Each number is 128 + 32 x the weight over its row's rms, rounded and kept within 0 to 255. Layers, rows and columns count from 0. Numbers have three digits each. The size before them is the row's rms in percent of the matrix's.

# down: layer 13 MLP down (transposed), 384x96, rms 0.0617, rows 368-383, columns 32-63
# up: layer 13 MLP up, 384x96, rms 0.063, rows 369-383, columns 32-63
down368 097:131176172142128093166120162142152099172137179111101092111100136121169134167153154082167110126128
up369 103:157125173108086162115150093161105112170152171160189188108159144161093114124115154079112136105133
down369 106:133113127114093134102141180090171178106127121131169165171147151162120091144144154120153155121154
up370 092:143128140129175118115124148109099176114133102101158126097097125111160075177080122152152123081087
down370 092:136088143070084193117153106164115127085139181152120095189159130120085128096145161109108127152167
up371 086:065122162163118128152102107103161197105087106143142104175078089122130161063129222161173121061107
down371 087:123140115109124089148101117189126141044094070098115160154135098118098116165073125102128102069122
up372 102:065185110060099195068179133125107147184146113111144105136153120080124133160143114133163022166159
down372 107:130101132155143110136147129186114075122158118130092182138205142148130097092139132076149164074094
up373 094:080183142113145188136203144155168164138164081128104143114145104108155134088122098103140119083144
down373 104:135125152133098146194105097143167136200183167144124116075197107156142157092107118141120081085172
up374 107:116147096125112127102074132132109153119091084106135084121131113121186175160154073109165069117080
down374 104:112107141140128117097082149101109118149111142139174161152117109145191133147125111124243114071110
up375 104:138130126093152127127151125143108115115128164090126153123062128171111110134178105140152137071089
down375 115:111151087117150146077163169119124066235154169097142130105112073140152127129136186152124063177141
up376 093:101134133160141161091175106176146088128092098133111138169110170130160160136128138133134056124142
down376 094:134106107079169194209089085125151177107171130146138085115072128139140094093117099132128120082102
up377 081:107153100120147097113164147116110128137189092165144103125123172076170169087142140101124067146196
down377 089:093125119170052108120061115151141084059061174118143127112107125145073147094111114135079172095148
up378 104:147112108088135174104112141182148130147180123139149064141143160059183118043105211110150106111103
down378 105:158128136133126156083162151080124095179167088150039177085145114173088129122191171103078072095145
up379 107:120090098132091143058161157117115148140098107165163063100139107110140191115150112176118151139156
down379 110:132096091126122124119118174097125135132114128129152180096134147137122169208086142125121133255123
up380 124:159056174076130083101162157138090117139218114117125138145060126134166136142042101111122079093117
down380 115:144127089059103124120123133096116119162145161102145158129158119145134085109110115114153119123132
up381 099:111112217109115136114130147151135203157188062165132136201137067098179106179166166124078157104098
down381 109:150086112133079152153095173111106071170120175131124184077128135166072104125065107113170104122154
up382 095:122123145145159131146116113194141120145117132089168153174123127082106157111150094162129116094081
down382 094:113094197151143136108113134116122109015139150069113066086140134172130090150149112116136172097104
up383 101:140097141114152175078152141140095130228151149132138135132129082068108152164140118106102081153162
down383 095:167136128118136110111137129157179073238124134138136082125162107204172142099116126123139154146099